python train.py --head_dim=32 --norm_eps=1e-05 --init_std_o=0.0 --init_std_down=0.0 --schedule="wsd"
Each number is 128 + 32 x the weight over its row's rms, rounded and kept within 0 to 255. Layers, rows and columns count from 0. Numbers have three digits each. The size before them is the row's rms in percent of the matrix's.

# layer 8 attention key, 64x128, rms 0.263, rows 57-63, columns 0-127
102:152107109099171137105128109161137116141156122127168100137083135128084090112157102039147094085149154097112093193157123068142148089086193079132106097178111130085078103081175119117125163150075105115057090126131178130162137146068130094137147165093136079126157144167055110088156086106167076173091103143094087104155171112119151132134142182123122135160108139108143148097136080153117132095160
119:089119137118057074168135112097098155110138159131090083121155140127095104125131112140159161142045178138116090085051127147163159144149091158153092118135099150105126118112150130156149169179121101116148145118130119095070124071191093155129114158164136125154108089157106060165081038121160138116155113182136120094081146172144113161132107145175156101118110046170138112135103156079183102140124
113:111141105022084143168092113110151084123103156114141169111152147135123192106152153098158100082105114126148127127123155164146130083182141125121079113148152109096114112110091116136158145112163168133138115115159128118165117134051138194120122153107102154164087126124139134154111141085163070142107084135135036127178074127109156114127142113147107131182044122122101075177130171122133153232109
101:110118141164073141151144135175105167089133064115052137138108157145138090129136116110094097163168075092083143079136137157134149193140139106126109116171134127125076093112101127102167115099151121064183173195120150103105164149186080168137138100185116153106150198104098131159157159136158160092146156090142130129049118123120123153162179155132149161162107129152125070132209088117118127094158
105:164133171104163161178113142173169173097159091131134169066181139114140138131113153129110176161159087079165175153134182135141125130123183062088125070144121147098126116103142160106109028113196187134154104088104109143169089159121109135144126115149124152134161120033151107098106091081076152140083117142104132132130125140127192136130114184166125098145106127146157156085145164099158106155124
107:179129116144149091142103097100098083075125144122084104151099126175116166103177100138130143128129146111117092071126197154128147117143133138143195132098093073195139086169162097165110137101129196102132169145104124145148123149145157061170176070140138150142100114147112173102139125083142087121088196135102133069139178152126108196123173102164099181138124121115145180090091083127073087102099
102:099152131128126104147152140060132131136087126115128142122124182136184150160080116108131105119102111179115135145134061149087097089096092148155136140019131150080225117116128112152138168146126104067096111141135175153100124107151174096168108162129131180122106187143111141170098106137153174131106123092114158161154158088081110112098108121149064150038098144133144138162118140149160151207137
# layer 8 attention query, 128x128, rms 0.283, rows 90-95,122-127, columns 0-127
093:107184152107147115138134057129177117136146088118070208131112107106177138109173089134126133132150153122116115170145063100092173129106199123097152160126178133087098139154160161174135078090074112146123161130094138149086132110115091128102120098156132160139125083156095098158093092114105120100100126109149125080080095163118101131196120105093030077180151137153150130113114139153060180143124
094:167128042156073149129138121118113167100094118075090127107126109130135160164136156155140145158119160120206129126106178153099188165138117145124147149117139144081141079104131166135148140088068116070138116141197117127198158138142200092186145105174178113117154108162159137098082109145156076103134150140093196139162140105093158169152078111161206170152118146108136175135131123136087151108130
094:109107130134130076123142062108099111146168140126125203133135194137087070162119089083144119033153118126121147115086131103147134132099133105152123133087136118065135134122047109135102131187098164099174143151109106099143126157139134107132068107136114105179093131101094047145131065173128172182112110149148153099137109071099127103131174152181137143200115109147087094130154106115120131189097
088:086142072157125119151132091163135140108168158187129133120101137075159135201102158126097112184178184120087084152119082147195123174109088162130159107126098153170172110193124120113101136057130147159139144065138117126185096183153084090097136067116154144188147142147149111105144117107091122142144123187095136102109147100148127133070085144145149136099082093151081145125094125085123066138143
104:091156128057161113228091115070136173023121155154101077132125116127170125106111173130140109136194142170115126111148110155145138142147119122144108150127173141165191161113163130070122152118109113166125108131099067143129151132099179175150154151113125140156151135125139155119140173114094121080146183128066135107140106144140175169142120153112136183084124163041096177157158138139101095162125
151:050152169101152135127094107073114059109113114138208158139118109112139097103108114176164158113069096163094190175096115184146100174123153094183111159078107106156155129146090178174124091136123158121068153131121207118110126146120086112100100099150123114100143073116129096176150065141153175111122078124146125138050165086125109136141097117092100122140164126102130130101085092146111131146097
103:168136163114127195213094071128131119126153161167185133125186148149165106120078053166146116167074125129088129147165102073136085188164141133109104116143068117126191103144180102152148112194101157139161119127126162152120131128067123097135105124151160179160138156140090090124112116139189114174092101203102127091174112149067146123129164103140132159140088184122161124132141116123116119125139
110:082146071107142132099141116096148155091112136118134142195126144143111129165093167094132184134182112135128082168146128197106132179119123098182140114104167085137063182138102150195146166097148112131111145140095117171141103142105096161105103129162101160171072095176115198074162157160140088141123169117116065137088129182157140162190106068165133124099105186156101122136149144116151159173149
107:144072109139160084145168109136088112095090108148100190137125184119106161093155139049136106048179141101088109100117142172084142142162093121138132049099133186046122129097140122162089094111133065140140139084082160188145141134147117158180161127155112173134135147143107127196140097183090147180139146128131134096082113149147103126158159157117152117104132107129133134079128131075129111086073
110:186125074168122108137136075179047124067142109143174126159118144140161089179141134144137130134125161159098125113156171146129152117136140100085138128168037149184120139211122166123135102112139208102133138128136086132148041164128109149120121104184156189109154161112116095130149122143087086172119127137146088112179191138079129110094086174170137133124092110157132087127098120112155104124163
112:160157073132137102178153079131121143100103161192065140111109134165115161121117169121107070190142103165181146087144142137101166149161079170109136088162095137159162098172157113091134097152089113153158102090101096130186084162138150129132104180094095117094120124207094159082151194141151117145197191135092130121195168126096128149083077103109147126140150169106133147126146147095095139130124
112:127109091083168092111091115150129149133117146150148127115168126077058116122174149110120175075092124102111112199132201091117083169154084130107121140207117095132120197130172140128185126150104122161120168092181131120148192193168111115146135076155111123150124123175137128158112094122091123156106084123143048145123141111179135221184133130117086152136138136089126109153139085101107136149155
# layer 8 attention value, 64x128, rms 0.312, rows 32-42, columns 0-127
084:109115153172124170152122114151107141177132186116083127092099149083134074157105118189116156081077097139122116099069141130135195128195112128085148135126113070113127075093112094166123123122141144172151145076133093074089095163186128058166118138129151124164038108154054140120098147122105125175164155093187120137151130080139111195104165126109097159111155102113135149123148171114139153115149
078:192098124129133149104128134170125171147124193081138185141168155117090161090126168079097132136111098132141148069105085115088105097133157157138162112127167124122099173132146071175091166095154138071086110145172107117057128114137142115214119144151142110086177134115090108120169195133106107151135102171195141118127175115122131127104110134121139072083196130146178137153172129156194148169154
086:085148101108129183131107073092129082146168062080146071069128144117101167138103122189156150159109077145064113147190123088185137156145096136190127094113151186159145144134152102133097160121134126146151121082144105165090148110112151161097119114142129150148136169139165082134128158152095147134054143153143081142142107087129113133137095150141129161107120158187235187115085136155106138170154
075:113086158111202163105127131166065104110138121092162113154158173178100168158158107117134158156158130122214122186139142145121150158089139135152146115139111191029077125132130115134155153143111129148139106124149139178161102092142135140084165167163086123140096089113159130139099173173105051162102132153110135197128147088116120129109086108118073099111081127094117147124156213085116094095131
079:099077132106071085155132172152137175151135108100150040092120171195150112073205148124092122092123161148123161091137122101124096094123142100146106114100126189135103088131132094142152149127134168119138099115198115102123177114130169194107172106154155148095171142138139105138056160117138192142161112156153110102080153081158099116152155138125198182134105112169161135100109123154165079172139
078:166159072120132107154093211144161104116149096115132138115110182100156114092132113171083136115126136122104126176127182115158161186065132113148161175153087162167183138114129152105169137144130117133165139126135177078071170144119141127109103144143079145126101188049136125146058106105100133090107110111137113176086105044095195184108157170110110142161098143178145154132150109099084114143148
091:137147156140181119191124074169102070120095087126125161163098085158078132121147107156104150110140111093063104130134168169121152056099103129141145134138167107135071106094165177177126151208122164174155094088082117113166166125148130080201116114132043118111113118135159140110131127140132113072152122168123074150136157096110045114180133158147114101112157103121129121156126167104099121076148
084:152044098157069138078061177092169150140176092141186094096125127061120106174043132104133115104122093070141144148169153114077126114164189106184075149154109126173152119098093112136131130161130104088179133137140115144126122097126076162167148122120185127137115094126167117117154139169139099172126123137181136112124160149161116114105144160132150179089140179084096096127154074142158153107157
089:193070182164107171082174139179124169160129210111138221088089133168133092134166118128138101133139165151102174139118145116136122108100117182068123128104138120130095199102148171176144068114131181093126123148080157178191104135149098107129128137126132115136144146089140167132099122181134156123154154163150096093163064166125090163098150095133109102138118136171159104124146154105136153106186
077:111127140089086155129113116146156102148081114090114135182131117122131108063107147134138097128126161055166149126125101154083117125100191124198124159116055135130108159116193099127136140089144137182134192099119115158124107133074138120122193088173131093082120136128128101130102182106089120056110148149177157079080100101154104089106108130077157143176192146132131110183146108129041129154160
077:076112183136105125127133138138129106148092186098142143143186181149127155137109133122070082105125153137075182168224072109072146126136144202103137148108152158155128170108069126081110109125127149121053081129130075183148075137132209111137105097099147173153117102108114111107163107112123108117184128146192129165155112100092154148146156132198174152113137142109142095134109126098161132140107
# layer 8 attention output (transposed), 128x128, rms 0.436, rows 64-74,96-105, columns 0-127
096:141140107131120123100081149166103120149165135194136092128126133140156080164096145137108148110152114170119170102069202142115118144099159125124084104158155124133164143181194162087124128121164083162090187081167110095090063143092131115154073150099119144179087123060139102125146106108112088197187104185112140100099031177153155079102154134125159148147137138138138173157126132123112118097121
089:133134181148175114127096181123169117137126136150122095036115134133124139092160082105088081103148183147149156109133174123093134107148122149123110137127050106113163093097186118114124125112121107136161138188147149114165114178127163170133102105159137122123166072139100118186109122108106167138142132093023136081160105108133148144158134137124152187164096189160104137101132144142136052027132
097:115145118169115147110107138091105136158143184153110084138124190132138197123140116137112100142143101143141123165130129186132167159129130191159143091189164186152093094116109104109100178123178068125126087101146163142101141142108134110107134138142124153100078086113140190177115150139214169086166136142164118142106094217181140096136064107118160129119121099174137116157209116066116170103116
087:107122123072056101139143160190157121141125124197134090154150127077094080118139109111055101125119165122102161122128150129108175157138078112116103109207129127103148110210141052154143087109156096105207126060089102156171151097093111109102172123068131174116118168183097129126135111113171086163154107120161117120145114128107147093119153131067098103130113112129143103096102088093156156142157
086:137144165088110158105134150109118136133066160100153173079141175131086148195123131116123076099119115117137109120064115107136111183136160092145087159128134144161132114099120110117125100125171145130183163127093083126169115133174120135162062141128118137143122185114110135096149168122102138186148119162080098081157137193190106160181140089104126082243081152145140137150142154167102151194074
087:129095185087151130096167144162093146089144156057177169194135157156163158132142137162129129106152093124132128146148128097173223144130129127171080106167168163098100136160087064151102110155159179104117117126120155071138081088107119111130107140116121124084074191114133119160177152201121122168120112154114141125120076153130122087063124124105196146115104121193128116145146169109067130098128
108:164128136133087034156112098140141122149158101181096128163149149159143127058137113102161139076160117160145075134171111132127151136061176158154110155143173111110126145175111169151120136121106174081076153087124132205095143115131111122152090135223130095130134112188093138148103166119119142153110087125162082040136160135098164133095129149097155108196103125167146105107193143096117135120136
103:067130183119154167152119133121119126074127138129079148138110147105125094095060134113132137186136124160072114149103158117184065115113116071093113082190052145101141145096135129078114108115143071115108143148117130092140067120169125160144095089088143134116073137103107121117138147159188239119156124090115132132153116158103061191112149152138058115144133088103105147139172115146092109109110
103:157080113087103095122104119125163133132204099168165150076105143162146090126124117172106130161097064105111139151129157118128096127144127081110109160105124111105175150174175132118169109102156172116172113106150133150098110126144193099139077120121155172121164095139125068045162158120168156120111150143113147068146127097134094087144157198141138096099150181104158135076168119236115105088165
094:136126123083193129157084115126069088120150153141133198195140146090142151116198068144077137138133074129136118139111123087115144150160099156080118102024158120118109165115080160120120064130133159168131096148134124073186136183111136119137153132141176086138197117165142140165141184097094130071168112150144126115172139194117084108129132139146150169123175141094119155142119131119172122149092
086:110132127079148130166094133151113143175147171107107070153142124049113109097121090168165162113192163164136112184130130134113093129118142130092063078184142169085102096103173130102152086123101120125113131168132107123126041133111116118081137107194091143097133169105146172162115092108128066124167124129087153107085130093098137120082154135046132143126099190124110098122131104149129126124029
091:135137136106133101131129119160131138068140155079115140189086114156128172110193158052106170183213114062151165112126109107160174101122189136217159141043144108132095169103082135139142135098133113152110092209113132094130157109081114140089111157150119060093141122163158130148126148129123132149128114114157118127137161058067091119099091140152151137135153148167123099123129121107114165110167
102:084172161060096111145137051095122144127143067093082131149121114138137091183126159149152107147130045085076131118155089062156129166175131098124100124055055142162117142135149130105141075109155125148110084149094154101171128155077102104069181165133120131110111137182107159110170160145139070123139134084094148146146124148085110116106140085137131134094131110138085105127135111159133165211135
088:083117110118104113104172071109161133111117112140083171158138102104092112117128058110143175162100127112145092127111109063075080131141090123120159119082067138132085124092090091151131108099144147119131147158110151137174153153174115149105139146066083125159150122132141133145127128151124123075094143091150163166105156167099079167175154100161079107101147110028035094070083081102158135159141
094:147146097102167184191101122102151131153184125105122166088135101139159146115143169150158149113093095097136118160134089099105070142120096125093197151166096158144113155113153144103129131125075159198118149128164142115210096129061108099167083169107133207134143143097161057096112184142078172083097154141115136167127123089133150126137170151160116128080143124066135143181105096170162112089128
098:110184132128095167141158072109148125104099123078154145145195109073116110143149087183146130102145171119149124130191120116109078150096105131152198157067151167102146188133159116136118158074189174092112079108079111177132138102109185110131165180093173141089143125136127160081126167137136094096080178084119136170126143200139169120128130099107122188063134120129138147139157141102130132103174
094:172149099114144119168075041096147089179125155150077127107133130093115065147123153086079154140115124137126137126113143108114083106189171153173159166121140047071117093181119138110149109095117116104131118109146080149119117123158116136131143058130164132113094037198093125132106128079188107134093167149122168109097093106149131103178136111149121085078167146113143143150170135092151152170074
088:064092103133170142124146158132111108096155104090139154099109105171133151192097109120116163082082111038106139149074124139146123147125068128080143124085156066141140142054128135135102131149048151137108148191107160035139125099145116140110171101096138122117140182083112130113163113148117127230126106133080171141119108116193144096087106128161100151109158142111122114111129166098102094144104
090:132170067099149104148138119143151158134131127153164138178142144122172203104138109139165144076132077078196094164141105193147113159139116153168104149149125114121068183085198086153177136105081106205063156140110147156172140152145127082165133118180130105147142100206123162134143128124120097112079083086109080115107130131103134132133149075148148130099118143146174112093139174140190125152104
096:046179127121121149188095150099082137108083175135097073173180145065195112112090106104157183151146156146195139120135118130105147118139128174157134122116121145158109073125130146121121143152132070168116147161121107135109104086150151124111158100146060080179114155149100121177116180122153130127202137120119147159171141144092084108136154106140106173137132079058107149176086174142149136152067
091:053169165168201084120146104142153124148140115138128076068175123172122159178141104138144164138126067124096095179110148104121095125123113062139087133181136059098150128121134076107137154170131149152096128131116103117149109122150124154090135158100101117176147164145103109126117101163144150185121114082084158209204156107085167111160143118117069136090076200103169141127115095094139129127138